Each number is 200 + 40 x the weight over its row's rms, rounded and kept within 0 to 999. Layers, rows and columns count from 0. The size before them is the row's rms in percent of the matrix's.

# q: layer 11 attention query, 256x256, rms 0.0541, rows 0-52, columns 64-127
# k: layer 11 attention key, 256x256, rms 0.0537, rows 0-51, columns 64-127
q0,102,129,152,224,250,192,131,142,230,214,193,205,186,248,180,192,197,220,210,254,133,209,220,241,223,237,169,146,201,208,132,152,301,178,202,173,155,146,141,184,288,234,271,283,243,158,143,209,149,215,203,158,249,161,216,173,249,281,243,198,202,214,132,205,255
k0,099,167,139,161,218,192,121,169,240,218,214,250,280,199,232,211,228,185,218,199,184,218,252,253,211,163,199,193,159,222,167,141,205,188,211,223,265,161,209,149,226,159,156,226,126,147,177,226,164,254,293,154,191,89,268,255,274,140,158,168,267,202,244,201,241
q1,102,147,203,194,184,227,179,196,68,185,155,215,171,199,259,213,234,218,197,190,196,190,196,234,224,195,196,218,179,250,205,277,127,196,266,245,205,202,146,212,204,167,182,180,228,207,238,177,217,204,254,261,215,160,189,243,200,203,171,179,240,195,240,278,188
k1,110,181,194,154,119,277,216,217,114,204,253,217,164,249,230,153,271,267,219,130,168,221,179,160,205,182,137,195,213,178,140,252,190,191,119,179,229,229,261,203,196,199,147,230,133,226,247,240,264,240,232,270,300,146,321,205,214,234,231,173,151,206,185,243,272
q2,098,190,184,237,235,187,195,154,205,286,137,222,241,179,180,153,236,183,210,184,172,163,186,197,244,203,177,235,158,209,152,119,266,234,204,253,224,198,242,230,140,194,219,169,166,114,199,243,207,175,152,307,225,178,217,203,210,193,242,217,81,199,181,140,169
k2,102,197,169,157,209,125,242,145,288,226,193,199,172,237,154,216,172,221,217,241,262,238,188,173,128,201,165,198,280,167,205,243,175,211,255,203,201,173,224,253,234,109,182,169,190,175,213,144,145,174,200,218,230,224,254,136,251,230,147,165,249,254,267,190,190
q3,108,164,244,93,257,142,202,260,223,191,183,202,162,269,190,167,215,235,173,166,121,231,129,218,220,160,210,290,81,198,162,166,212,169,218,238,171,194,298,220,187,262,188,238,214,252,166,265,212,142,170,200,253,201,189,225,224,93,181,200,192,163,285,213,101
k3,111,210,200,200,215,223,294,208,257,240,207,214,228,286,204,177,191,196,265,200,200,226,161,183,244,223,275,233,191,252,147,288,239,225,170,141,185,219,194,207,223,215,166,184,207,187,217,159,293,209,237,300,220,229,166,254,171,182,164,179,234,126,188,184,159
q4,106,212,192,190,256,174,170,149,133,215,213,205,189,215,155,281,149,170,163,170,194,147,186,171,136,222,197,199,163,284,286,107,227,202,185,216,228,229,207,146,206,233,220,212,178,215,292,191,213,159,206,208,250,201,260,250,163,168,222,166,219,106,286,184,182
k4,106,253,118,236,157,211,195,138,131,229,127,171,200,203,222,176,168,203,240,206,168,154,184,171,167,113,208,182,149,169,127,194,212,187,206,202,246,185,242,129,220,238,207,161,181,277,193,109,155,220,191,214,218,207,252,187,234,192,237,200,145,149,181,194,221
q5,115,162,206,208,221,207,210,153,196,243,119,208,191,226,253,177,129,229,206,144,246,221,235,288,240,168,209,203,190,249,211,174,127,208,217,165,269,175,220,186,227,245,131,298,151,202,203,226,181,161,314,103,181,92,230,196,164,201,146,242,127,232,174,229,203
k5,109,202,163,138,232,231,243,142,201,230,167,208,133,148,233,203,217,270,275,220,189,153,205,222,203,166,190,212,224,181,191,188,207,166,218,227,171,216,200,213,153,164,165,177,146,131,225,241,167,139,246,132,155,256,139,242,159,190,177,223,142,190,236,228,241
q6,103,137,247,245,247,130,204,180,220,213,187,201,183,196,201,86,262,177,197,147,169,213,187,131,220,268,199,216,174,220,205,256,163,299,196,298,196,129,246,138,276,184,205,244,188,251,256,199,242,257,227,163,102,176,271,160,216,228,202,151,248,127,188,170,228
k6,103,142,143,211,249,173,261,318,246,238,165,239,203,151,275,277,178,220,171,191,227,199,205,187,179,219,209,150,225,223,265,269,181,270,200,216,140,193,249,156,211,184,231,180,177,264,198,152,211,203,205,149,195,204,232,189,221,194,126,198,222,233,224,190,210
q7,119,134,255,175,242,133,213,212,168,235,238,178,193,200,257,220,217,169,235,162,290,168,209,158,239,251,180,210,275,177,202,240,169,173,219,227,234,159,156,221,249,278,125,238,151,212,187,263,224,203,248,211,133,165,127,274,218,197,238,177,157,186,162,180,186
k7,115,193,192,161,217,157,247,197,194,182,227,223,215,182,236,230,170,243,245,160,180,223,197,215,158,202,178,192,231,238,228,314,124,197,249,284,271,211,208,211,189,193,200,147,260,160,234,282,254,240,129,115,168,175,177,195,246,179,216,113,216,235,158,104,188
q8,105,219,152,210,233,199,180,259,189,151,199,231,213,213,169,207,223,297,216,202,304,142,182,195,130,228,228,255,276,148,248,165,236,197,132,167,190,146,219,199,197,245,231,226,179,196,158,125,147,180,199,192,205,190,98,268,237,188,106,191,210,162,164,256,173
k8,099,158,97,157,176,269,188,188,211,223,185,218,183,189,212,202,188,170,230,215,291,149,170,264,268,225,177,216,233,248,208,162,173,146,265,166,205,170,193,232,178,219,219,225,144,201,172,204,183,217,202,238,245,191,167,248,224,243,130,229,242,165,239,130,157
q9,098,157,139,157,166,231,120,227,243,137,134,264,155,209,234,238,189,209,164,160,183,136,163,234,239,208,164,171,186,150,244,238,272,219,201,204,175,155,231,134,146,264,207,246,173,188,197,287,153,104,159,232,147,171,170,259,252,231,272,174,183,194,189,236,114
k9,097,176,160,278,186,255,118,194,269,157,201,192,193,191,119,169,119,185,236,262,165,200,134,183,210,186,243,184,93,177,243,242,244,206,252,248,259,207,212,173,226,202,253,136,190,264,245,214,183,208,173,229,189,125,193,239,140,267,196,206,181,218,221,158,238
q10,107,184,242,278,189,224,241,223,169,189,215,206,281,149,161,183,197,204,238,212,220,233,183,215,226,196,220,198,213,264,171,172,176,188,197,242,98,162,167,169,160,197,221,210,246,203,204,234,217,162,257,216,172,127,183,167,216,187,203,141,242,202,243,190,208
k10,110,115,195,218,242,170,200,272,225,181,169,214,173,230,204,201,122,183,144,220,203,249,224,232,173,224,270,197,187,206,157,214,238,240,115,307,167,149,184,212,158,209,152,202,277,197,174,173,149,192,185,188,189,197,187,237,98,201,238,201,244,206,177,208,203
q11,106,224,178,106,195,201,165,232,229,177,167,135,224,179,236,175,191,177,224,229,212,177,184,207,243,171,264,178,216,273,147,127,254,244,188,221,186,214,144,203,116,218,193,203,174,212,287,166,218,199,191,262,168,174,232,259,166,248,225,184,165,188,291,212,172
k11,100,183,224,223,191,239,219,242,220,237,192,124,257,126,286,234,261,189,214,228,86,275,245,152,217,165,249,213,159,279,147,201,173,209,198,217,193,286,183,236,169,156,222,183,182,195,189,253,126,143,147,73,267,176,201,185,204,243,163,115,159,171,219,219,213
q12,103,260,241,221,270,107,234,210,204,163,169,180,235,123,222,103,211,262,218,238,291,234,251,197,225,236,207,233,211,185,250,214,208,174,241,154,151,158,119,226,156,198,224,227,267,135,201,143,283,250,173,197,186,269,242,171,144,208,95,180,225,232,195,231,195
k12,102,269,252,224,190,199,157,208,144,154,206,248,274,199,183,149,284,234,187,115,212,223,251,155,213,285,168,212,213,210,107,206,248,238,213,208,177,241,191,180,199,155,159,183,167,162,207,232,181,226,193,187,112,156,170,225,137,209,192,169,264,168,250,209,178
q13,104,200,217,194,167,220,185,144,195,271,251,140,251,135,139,238,221,221,135,93,183,227,230,179,214,194,155,133,178,141,255,177,202,155,274,210,190,202,156,180,226,207,205,241,164,138,235,241,183,167,203,166,178,245,197,228,183,206,192,167,227,219,165,136,112
k13,105,190,206,146,298,137,161,158,263,159,231,183,147,226,155,171,168,168,173,68,219,232,214,201,128,158,197,162,210,107,187,199,215,141,225,175,138,188,161,167,191,197,261,147,235,143,272,242,139,248,225,189,234,259,206,186,204,217,254,218,209,214,180,234,264
q14,107,227,173,99,196,215,192,201,195,224,182,191,196,205,206,215,141,196,151,192,173,241,229,189,293,219,263,117,185,227,125,241,203,222,181,229,231,207,106,204,221,219,190,200,191,186,282,191,197,182,230,227,113,168,200,199,263,254,274,155,167,138,254,152,253
k14,103,255,178,221,249,236,215,191,260,232,215,192,179,160,175,184,164,223,250,196,138,258,328,193,237,249,229,197,185,198,215,162,210,191,167,204,178,223,179,257,166,169,196,91,224,234,232,164,195,235,261,160,141,170,187,176,145,280,217,184,177,209,220,172,212
q15,106,149,200,207,219,218,168,239,164,117,229,175,187,226,290,225,277,221,227,157,215,205,173,228,199,189,277,256,205,194,245,214,114,161,176,211,173,162,199,232,176,139,140,266,241,180,240,190,169,173,171,255,132,194,230,137,163,192,120,185,242,175,254,158,169
k15,106,235,144,141,246,246,173,235,153,177,230,171,201,189,213,215,185,241,190,183,173,200,164,207,216,140,229,168,181,231,227,160,191,220,148,230,256,304,228,244,198,174,246,305,206,210,212,246,203,294,175,198,175,252,261,144,194,320,246,302,207,138,198,198,213
q16,105,232,204,247,221,186,210,146,201,237,127,193,195,124,168,249,232,172,148,197,214,241,239,171,236,224,240,205,194,132,218,188,191,264,231,239,208,219,179,171,216,254,198,159,188,210,208,191,188,142,210,270,148,239,149,202,198,237,210,145,204,221,243,150,229
k16,106,205,266,226,171,220,213,205,141,173,230,251,224,233,145,262,252,171,273,143,200,160,232,170,154,217,196,139,179,121,200,248,304,207,219,156,172,228,194,172,191,249,208,201,184,164,187,234,196,241,236,233,158,191,178,167,283,168,184,181,216,189,259,165,187
q17,112,224,208,235,246,216,217,216,125,214,226,284,243,246,141,200,208,84,198,202,232,189,256,213,231,230,211,170,199,179,204,183,222,218,238,229,186,160,269,240,262,234,187,169,161,206,226,219,196,213,167,271,264,164,254,171,188,266,174,132,200,280,190,275,176
k17,109,219,191,273,180,204,243,200,120,177,184,205,105,149,166,206,250,156,152,123,207,248,191,199,306,153,203,243,226,175,133,228,230,153,147,189,207,198,144,204,192,285,232,203,188,216,197,141,323,173,179,222,194,163,215,159,221,203,205,146,140,212,160,214,181
q18,105,184,160,197,249,242,197,182,214,244,226,178,187,121,170,165,196,160,214,250,243,260,171,170,203,227,159,199,227,136,220,255,194,170,227,221,279,208,164,136,134,161,198,211,203,304,167,256,231,167,211,186,170,175,180,142,183,205,184,112,95,256,195,170,252
k18,107,172,193,266,151,120,246,200,202,208,185,191,171,176,181,236,199,111,171,141,231,277,102,182,278,108,248,214,191,240,212,193,180,216,234,205,215,202,241,214,140,182,224,242,230,241,264,237,132,226,224,160,204,128,201,164,193,116,279,187,160,242,218,172,226
q19,103,183,255,222,202,123,273,260,265,210,138,210,170,210,231,219,250,257,177,186,211,129,155,183,202,196,165,134,160,198,252,97,169,274,235,235,181,187,310,182,205,181,163,238,184,230,212,188,216,203,226,237,230,226,167,217,208,178,177,162,248,199,235,199,138
k19,108,191,178,217,296,212,212,224,212,241,193,204,240,283,136,96,119,209,193,212,152,208,181,240,178,168,249,174,209,202,211,291,200,177,188,196,219,181,271,160,140,223,267,201,133,208,188,213,222,106,220,176,228,284,84,253,191,205,202,179,124,218,193,179,174
q20,107,195,219,216,191,254,189,203,214,149,179,207,302,161,228,211,221,288,161,206,257,158,218,126,175,195,190,194,253,166,128,219,156,224,212,151,165,250,212,216,170,270,202,230,149,186,215,171,252,291,216,237,214,226,235,154,184,215,146,236,173,230,273,195,230
k20,107,196,175,216,148,193,165,195,248,222,197,134,246,214,217,233,226,218,192,257,178,218,185,200,130,249,234,227,220,247,147,201,182,207,236,171,241,193,180,219,170,199,148,237,196,228,201,232,236,179,155,165,232,207,173,179,123,202,136,205,178,203,251,149,180
q21,102,133,158,185,170,169,210,256,168,169,184,186,131,204,168,293,149,257,160,159,211,156,204,220,161,229,154,165,151,229,187,183,215,259,231,257,231,170,243,145,144,165,206,168,232,129,183,270,214,232,162,193,212,251,208,211,154,170,212,214,228,189,194,125,142
k21,104,186,181,231,271,122,229,211,249,178,246,190,154,184,203,211,181,265,261,123,192,167,176,159,178,127,255,182,213,230,176,219,244,286,221,174,165,239,195,151,205,178,235,143,242,166,201,149,191,215,171,171,223,267,257,206,225,247,155,202,109,258,130,199,189
q22,101,211,147,218,155,287,198,165,191,226,153,278,155,228,173,162,206,168,196,217,159,219,181,208,93,196,168,266,231,175,170,180,189,205,240,183,143,259,265,198,174,215,187,183,217,187,240,180,205,217,228,202,192,201,178,144,215,222,134,185,202,276,151,248,210
k22,106,159,181,194,143,255,291,226,190,226,243,261,196,189,165,208,188,202,146,218,203,213,165,198,154,244,188,236,244,180,135,246,211,225,220,135,190,248,164,178,157,236,143,278,240,220,251,176,191,208,165,206,219,181,154,249,206,230,162,249,223,189,157,173,232
q23,107,225,191,157,269,201,139,188,196,229,196,109,186,168,194,178,179,233,174,228,261,192,196,137,164,212,254,209,134,163,174,249,224,251,183,191,188,230,229,185,264,115,230,170,277,172,210,151,169,226,218,193,206,176,122,179,196,177,192,164,190,215,189,213,217
k23,107,131,182,217,242,209,215,167,154,228,266,156,113,179,263,231,244,231,234,176,197,170,144,247,193,206,156,222,192,187,200,260,217,268,148,186,213,171,169,176,244,188,243,188,155,212,240,246,191,188,232,219,193,263,196,202,248,185,226,129,212,140,201,120,141
q24,107,274,227,256,191,232,187,198,179,208,208,204,147,180,183,243,221,176,206,252,228,193,181,286,270,204,301,148,260,195,303,209,191,195,239,204,193,143,241,168,230,211,261,133,213,232,224,221,172,148,152,189,129,167,174,178,223,149,193,174,205,142,242,231,137
k24,104,256,209,252,171,243,215,206,196,210,217,185,210,170,214,178,174,164,228,198,192,146,256,286,145,173,238,210,123,207,213,233,182,143,217,220,162,168,207,228,247,211,144,169,209,183,203,146,154,210,165,246,111,234,119,193,155,173,177,249,207,202,171,247,169
q25,107,249,227,150,223,149,187,154,244,108,261,207,225,173,259,209,141,168,230,256,211,176,210,121,217,152,244,194,164,294,174,244,216,258,162,220,194,208,242,210,121,194,207,130,166,175,204,268,234,194,216,137,210,207,147,254,205,222,165,220,203,261,184,193,119
k25,106,291,202,188,227,189,196,173,188,173,262,165,181,188,216,268,191,227,202,218,182,182,254,180,181,261,153,257,228,219,195,195,137,267,197,239,224,222,211,223,226,202,262,221,238,160,197,190,350,217,95,172,175,226,214,250,148,162,208,182,246,199,185,147,173
q26,102,148,238,231,211,223,206,297,194,187,215,165,221,168,200,207,191,197,186,200,219,162,182,237,240,100,208,222,174,234,177,164,214,284,240,222,250,219,213,229,174,231,210,198,216,230,285,173,170,163,266,151,132,218,165,162,228,212,189,198,182,194,192,167,203
k26,103,163,230,256,207,196,165,158,247,244,142,200,215,172,134,158,178,198,204,241,199,230,214,230,222,154,206,179,246,171,236,171,160,174,161,212,188,141,241,230,168,231,173,261,241,242,216,223,280,227,282,122,209,209,145,235,219,296,197,222,178,123,150,143,227
q27,109,154,190,189,200,169,139,211,181,206,277,228,122,241,146,272,212,235,229,163,215,237,153,252,179,217,210,233,119,151,242,206,205,206,155,162,198,207,248,188,159,241,278,142,170,146,210,207,227,226,211,191,160,219,80,202,201,150,214,169,216,162,161,233,220
k27,106,226,135,186,207,127,221,178,179,165,241,162,245,173,234,289,216,157,160,254,194,189,256,179,241,144,150,179,240,165,227,190,165,190,183,180,214,211,287,137,152,243,177,201,318,120,214,203,232,151,265,197,274,155,142,221,176,189,155,151,193,234,245,240,142
q28,106,170,135,221,190,220,202,144,209,217,191,202,132,114,172,221,225,181,182,255,155,205,216,229,210,233,199,219,209,160,219,172,186,201,219,248,219,202,254,187,160,207,115,219,142,235,162,193,233,122,180,162,205,125,181,219,187,260,201,252,139,213,217,229,148
k28,106,213,141,171,250,182,222,156,186,251,222,176,220,184,194,247,184,242,174,225,176,212,245,182,190,275,226,151,141,136,229,188,235,226,174,157,228,179,208,259,174,187,160,114,194,179,157,164,149,158,206,195,145,133,212,215,176,177,271,161,185,266,179,211,225
q29,106,160,201,206,189,223,166,171,112,203,190,165,173,218,293,191,209,208,203,230,189,259,176,191,161,200,192,172,198,157,177,203,171,162,233,202,199,84,165,150,258,196,185,172,221,168,253,202,197,194,205,122,156,189,161,147,181,263,242,151,251,255,149,283,176
k29,108,174,256,159,200,212,232,194,109,290,236,195,219,208,261,111,238,221,175,146,231,272,186,188,167,183,224,144,179,206,237,236,139,216,223,219,276,184,225,196,163,208,241,200,194,226,249,270,222,145,278,214,199,188,276,222,216,163,168,161,232,250,247,247,236
q30,095,261,137,255,242,150,247,200,151,221,223,189,262,243,232,151,133,165,202,216,217,274,172,211,181,204,203,195,300,218,157,167,226,202,239,194,174,260,198,289,289,260,199,160,215,181,191,163,150,241,171,168,208,197,149,65,188,185,260,175,126,252,139,237,128
k30,097,258,304,131,258,219,175,250,171,192,173,250,145,229,221,212,191,196,226,120,205,167,162,250,185,223,175,162,171,198,201,224,167,157,162,216,183,177,188,204,232,229,175,214,196,203,133,204,198,81,264,199,191,248,164,107,253,251,205,181,259,211,159,261,188
q31,098,243,227,229,186,131,145,134,168,200,113,211,178,230,158,150,199,232,232,264,193,174,182,231,90,163,221,299,208,205,258,272,205,229,159,215,174,176,216,242,158,139,207,176,146,213,188,166,150,182,171,194,217,263,242,135,174,243,306,160,200,212,229,266,195
k31,101,180,179,165,119,247,200,241,140,211,235,113,188,142,229,234,246,211,162,176,176,228,191,164,195,164,145,253,188,238,175,213,137,250,193,188,189,254,188,169,203,208,228,234,191,222,208,188,116,251,207,248,204,243,234,210,282,180,183,167,220,167,230,230,196
q32,105,185,184,214,200,257,173,228,282,136,256,186,230,149,185,219,204,148,141,200,273,186,132,196,208,163,228,159,207,160,249,189,204,183,212,265,207,132,198,195,157,219,142,199,216,108,205,209,263,176,183,209,217,115,219,218,201,189,192,285,208,160,145,200,186
k32,099,198,243,149,227,178,255,259,248,144,174,166,221,225,168,198,196,175,107,256,258,219,241,144,200,130,254,238,284,154,230,173,243,234,238,224,195,167,249,221,200,200,176,188,238,193,230,154,255,244,115,204,190,147,223,235,153,214,219,236,232,205,196,203,93
q33,110,181,268,190,225,263,256,186,183,137,279,241,217,156,220,264,191,147,195,234,223,278,178,180,181,196,173,207,170,156,147,209,254,157,200,212,187,156,199,233,151,214,194,194,195,182,154,164,202,232,256,261,182,197,188,197,177,179,189,243,234,210,198,161,231
k33,111,175,164,188,156,241,182,172,153,219,250,261,210,188,253,185,247,119,212,215,221,212,164,122,191,249,257,209,238,221,173,161,227,166,194,191,250,160,200,248,126,222,201,167,277,210,209,194,177,143,181,222,193,210,230,216,224,237,195,193,229,125,187,223,206
q34,104,221,218,282,196,161,277,138,123,176,295,219,222,278,242,198,153,200,194,213,217,193,152,209,212,173,224,186,158,201,176,222,140,196,180,197,197,150,211,248,188,175,203,113,233,204,179,206,202,249,198,124,164,164,184,211,195,120,158,189,175,287,201,165,133
k34,103,225,168,181,279,196,256,172,169,196,218,184,241,163,278,205,253,233,206,235,209,174,182,208,213,230,206,184,176,177,176,207,215,200,202,199,198,159,130,251,205,116,230,181,162,187,166,124,203,203,193,252,242,209,215,199,194,247,248,195,182,195,233,230,176
q35,099,161,214,241,262,234,125,184,202,145,196,237,186,239,281,179,158,204,210,274,228,168,163,121,218,213,229,236,226,236,254,109,168,221,253,225,285,218,185,218,159,233,216,163,211,213,195,244,230,166,160,207,199,148,165,182,173,147,148,249,247,183,190,163,137
k35,099,213,167,223,219,215,245,183,145,276,180,201,174,216,170,212,220,174,209,215,197,148,162,210,195,230,227,236,202,176,189,199,210,153,206,252,255,247,254,176,270,191,207,243,167,191,205,272,184,198,158,134,133,215,161,231,165,214,195,202,136,223,173,229,169
q36,105,280,178,219,218,216,187,215,201,136,156,141,224,166,224,211,224,235,210,195,225,220,185,190,187,200,215,161,227,155,218,242,298,158,177,167,154,205,158,272,156,166,252,166,167,174,183,183,204,218,178,234,227,200,199,194,219,194,253,197,211,283,227,197,148
k36,108,220,235,207,238,199,148,170,148,142,175,203,211,228,204,215,216,268,182,126,158,211,195,185,150,219,223,220,286,243,95,164,236,161,230,222,270,244,180,254,141,236,185,176,214,242,161,154,122,171,277,247,214,186,188,219,241,102,225,149,234,106,283,184,224
q37,111,154,215,229,188,234,190,172,167,219,156,148,88,155,145,156,226,212,200,182,208,191,243,184,253,144,189,201,134,213,182,265,191,181,175,142,187,174,240,242,176,101,163,205,258,152,206,149,191,221,149,153,201,162,126,277,245,260,195,247,155,186,199,237,166
k37,109,236,226,119,203,263,217,183,257,158,159,136,167,174,242,145,222,220,244,150,176,205,155,183,183,181,226,178,220,234,281,129,207,235,206,209,124,198,208,147,250,237,209,214,154,197,265,193,266,165,167,169,190,209,240,196,249,192,192,212,116,181,207,218,244
q38,101,203,149,179,179,160,213,234,202,202,231,180,168,191,209,241,151,195,217,189,167,152,163,205,193,199,243,180,198,215,143,182,176,189,283,258,157,207,183,249,189,190,188,156,202,189,245,180,222,254,217,162,164,264,193,183,214,175,184,191,148,178,202,146,177
k38,100,177,171,179,171,154,215,181,141,244,190,283,250,200,225,167,217,183,312,274,180,202,219,242,168,132,235,217,170,285,232,150,163,161,192,160,243,225,189,120,217,154,263,224,257,225,140,187,157,271,215,135,230,222,173,174,202,194,233,237,181,181,202,225,204
q39,106,217,118,223,136,257,218,151,233,160,172,211,225,226,192,232,209,223,171,189,231,139,191,238,218,245,172,183,251,133,194,231,213,168,142,165,232,177,153,159,226,234,191,226,220,246,192,218,164,167,332,196,230,193,172,179,161,224,224,121,194,245,169,222,219
k39,105,169,139,166,253,200,167,218,236,206,138,189,178,251,174,244,227,232,210,166,282,134,168,193,323,235,219,219,231,210,172,251,235,144,207,201,169,179,176,197,160,254,143,247,119,235,242,176,251,254,262,208,218,143,215,192,130,199,211,220,249,251,209,230,200
q40,105,220,127,210,180,151,293,189,202,179,185,236,176,166,180,289,200,221,188,190,242,233,252,159,258,234,163,183,217,146,163,173,138,169,183,221,199,237,222,240,184,249,261,168,126,241,158,246,210,117,265,215,242,157,186,163,174,227,134,181,188,230,134,134,183
k40,103,206,173,179,191,190,170,118,173,183,167,199,207,218,182,229,148,180,248,188,238,140,143,214,198,157,188,246,186,217,166,235,270,139,211,175,268,244,259,153,188,244,211,185,203,227,246,263,251,226,265,249,185,179,157,194,135,209,170,135,274,248,207,191,165
q41,110,205,236,218,215,273,211,249,178,157,275,218,210,201,222,206,170,222,186,190,175,140,180,204,210,164,229,128,226,124,173,243,233,205,254,182,251,164,224,170,227,233,206,212,250,231,170,226,139,195,180,238,253,183,253,217,175,226,115,157,212,169,247,133,193
k41,101,219,287,191,157,221,213,150,153,213,158,194,199,258,262,160,174,263,173,178,195,145,204,114,185,165,158,192,188,142,168,252,187,256,221,182,239,211,246,254,191,199,219,229,199,240,212,236,148,220,159,149,275,129,197,218,257,162,249,204,87,141,179,216,168
q42,092,223,214,198,233,159,134,155,273,159,174,208,157,109,174,123,268,173,153,240,132,201,159,118,274,158,167,151,214,196,214,225,183,257,226,236,185,219,164,150,107,191,182,189,230,212,216,228,250,212,180,180,243,211,172,184,203,130,244,246,242,161,157,151,192
k42,099,216,164,173,203,118,186,147,253,271,207,220,117,166,139,204,243,187,183,148,195,189,228,148,265,217,188,212,187,161,190,202,205,210,188,197,248,231,189,192,213,237,156,224,287,185,214,142,234,165,113,180,183,170,243,236,223,129,240,162,196,166,163,170,187
q43,109,235,209,180,217,110,239,139,235,212,145,210,232,244,241,228,176,132,173,224,235,140,271,222,219,283,182,210,126,216,246,239,257,221,220,185,214,154,191,252,192,250,252,184,141,181,247,214,189,154,232,209,197,157,127,192,237,229,187,200,211,253,265,202,188
k43,101,205,192,171,221,207,190,256,210,204,224,168,259,277,192,173,162,199,172,186,247,234,266,237,255,253,169,122,190,159,225,185,241,199,215,272,181,142,224,210,206,183,230,167,222,200,206,165,220,194,260,188,161,236,125,199,169,234,125,168,221,240,215,155,181
q44,103,227,179,194,252,168,181,239,219,218,155,201,267,184,171,272,201,176,175,212,163,116,215,177,233,214,163,117,208,276,285,200,206,213,191,207,245,156,202,199,190,250,162,193,141,235,193,264,195,160,181,263,157,269,182,209,228,147,192,228,195,233,282,193,189
k44,100,207,206,224,251,169,188,134,276,125,171,111,119,171,182,138,163,199,208,185,122,243,248,167,193,155,149,156,173,138,232,217,218,159,205,252,272,182,152,203,241,174,183,245,199,164,221,230,231,173,203,273,154,207,176,296,192,240,181,180,274,223,169,191,203
q45,100,159,196,170,211,260,197,242,198,179,180,135,140,216,230,182,172,264,198,160,236,202,202,192,148,264,166,216,179,221,205,220,213,225,185,179,225,170,145,213,212,224,244,161,175,195,188,274,224,195,196,214,156,239,243,174,228,245,268,162,173,240,147,201,203
k45,106,199,211,268,132,190,253,355,192,185,242,241,211,130,166,151,242,201,179,172,249,256,172,155,234,213,188,214,244,195,263,159,188,190,195,154,177,232,199,225,239,191,239,198,186,101,210,257,159,236,205,213,189,262,191,176,230,167,152,162,117,218,153,173,205
q46,108,269,220,209,194,178,184,198,156,232,240,161,200,213,234,193,186,227,242,178,194,166,195,253,279,156,84,214,196,200,179,167,158,206,258,160,203,234,153,112,126,161,150,189,232,190,246,220,207,189,243,181,188,229,185,186,219,226,198,213,178,166,242,213,188
k46,107,241,251,217,205,144,244,244,241,235,197,172,131,162,189,124,203,216,197,269,196,197,168,289,249,130,220,182,155,219,183,201,187,184,227,291,148,152,94,299,226,201,192,225,225,242,177,263,205,128,203,165,165,210,223,137,213,234,184,233,172,174,143,244,182
q47,105,201,166,273,207,228,236,146,151,200,240,241,141,230,231,236,189,211,199,224,272,156,217,212,160,153,219,206,226,256,205,170,194,136,180,196,205,107,221,199,188,270,196,160,134,206,161,257,203,268,246,148,190,194,213,185,205,191,185,127,128,218,175,261,242
k47,110,186,184,265,210,234,294,68,173,149,245,185,174,197,256,131,211,180,245,237,237,198,247,219,179,203,212,203,185,210,217,188,202,206,164,213,255,192,177,213,138,265,189,221,176,228,158,171,277,112,187,243,274,195,204,245,201,207,199,173,164,205,165,182,285
q48,100,167,183,219,191,182,239,269,211,230,215,210,274,151,188,289,136,160,201,166,137,159,141,110,338,188,117,180,170,174,213,191,171,225,210,146,203,222,254,188,234,215,226,174,194,166,229,144,266,201,178,211,233,201,149,208,209,170,228,207,217,210,228,183,219
k48,098,228,238,198,149,199,240,196,277,256,189,189,215,256,183,188,128,132,182,177,211,205,185,188,191,188,146,226,224,179,254,149,182,165,192,161,262,178,196,214,197,221,185,155,232,185,195,228,174,257,253,184,247,236,245,161,189,190,165,146,167,254,252,171,202
q49,104,200,283,208,150,212,253,151,210,162,137,180,149,225,227,142,167,194,187,183,191,196,176,167,191,182,158,240,224,213,270,251,266,161,237,221,217,209,181,246,187,203,148,158,238,206,217,265,302,200,157,228,179,223,163,252,206,199,189,122,215,313,198,235,226
k49,106,249,197,145,142,239,178,226,208,220,141,165,177,259,292,151,248,193,275,117,205,185,160,198,257,234,207,145,231,222,311,224,163,132,242,164,232,194,184,231,180,198,155,194,231,183,226,209,207,112,249,148,163,237,261,217,157,191,176,184,212,290,166,174,244
q50,107,229,208,208,211,196,189,215,179,206,253,248,185,180,230,241,174,229,188,117,201,162,129,237,245,234,269,250,255,227,110,214,157,194,191,160,246,185,238,208,255,241,232,242,186,236,204,195,287,138,148,190,189,234,193,186,210,155,248,196,213,163,177,127,159
k50,103,175,203,232,197,138,182,149,198,197,266,194,312,255,207,205,166,221,165,206,214,264,183,295,172,159,243,192,182,175,196,284,129,246,183,204,232,165,174,212,144,181,166,188,195,208,168,218,212,257,213,187,174,243,168,227,185,228,234,235,174,218,178,138,157
q51,100,238,202,207,210,216,170,222,191,213,212,196,159,220,209,128,191,123,179,166,151,180,172,132,225,226,209,149,202,212,179,193,260,166,221,203,197,279,192,178,184,191,261,150,225,194,205,208,207,122,169,196,243,181,268,251,203,172,154,209,254,260,164,140,185
k51,105,215,221,198,140,133,149,197,204,212,195,207,216,173,249,129,155,202,191,133,205,213,195,120,239,187,226,247,148,190,99,225,226,157,184,142,209,249,231,218,177,235,190,194,265,142,145,173,178,226,158,227,300,205,267,217,271,196,223,132,171,217,173,208,249
q52,111,210,168,265,162,231,260,195,183,302,211,156,229,145,187,239,112,203,196,238,208,209,197,251,223,246,219,244,196,197,184,196,240,147,188,228,170,208,210,190,293,94,206,230,244,173,209,140,253,251,88,158,123,221,234,165,173,243,235,210,236,212,174,127,221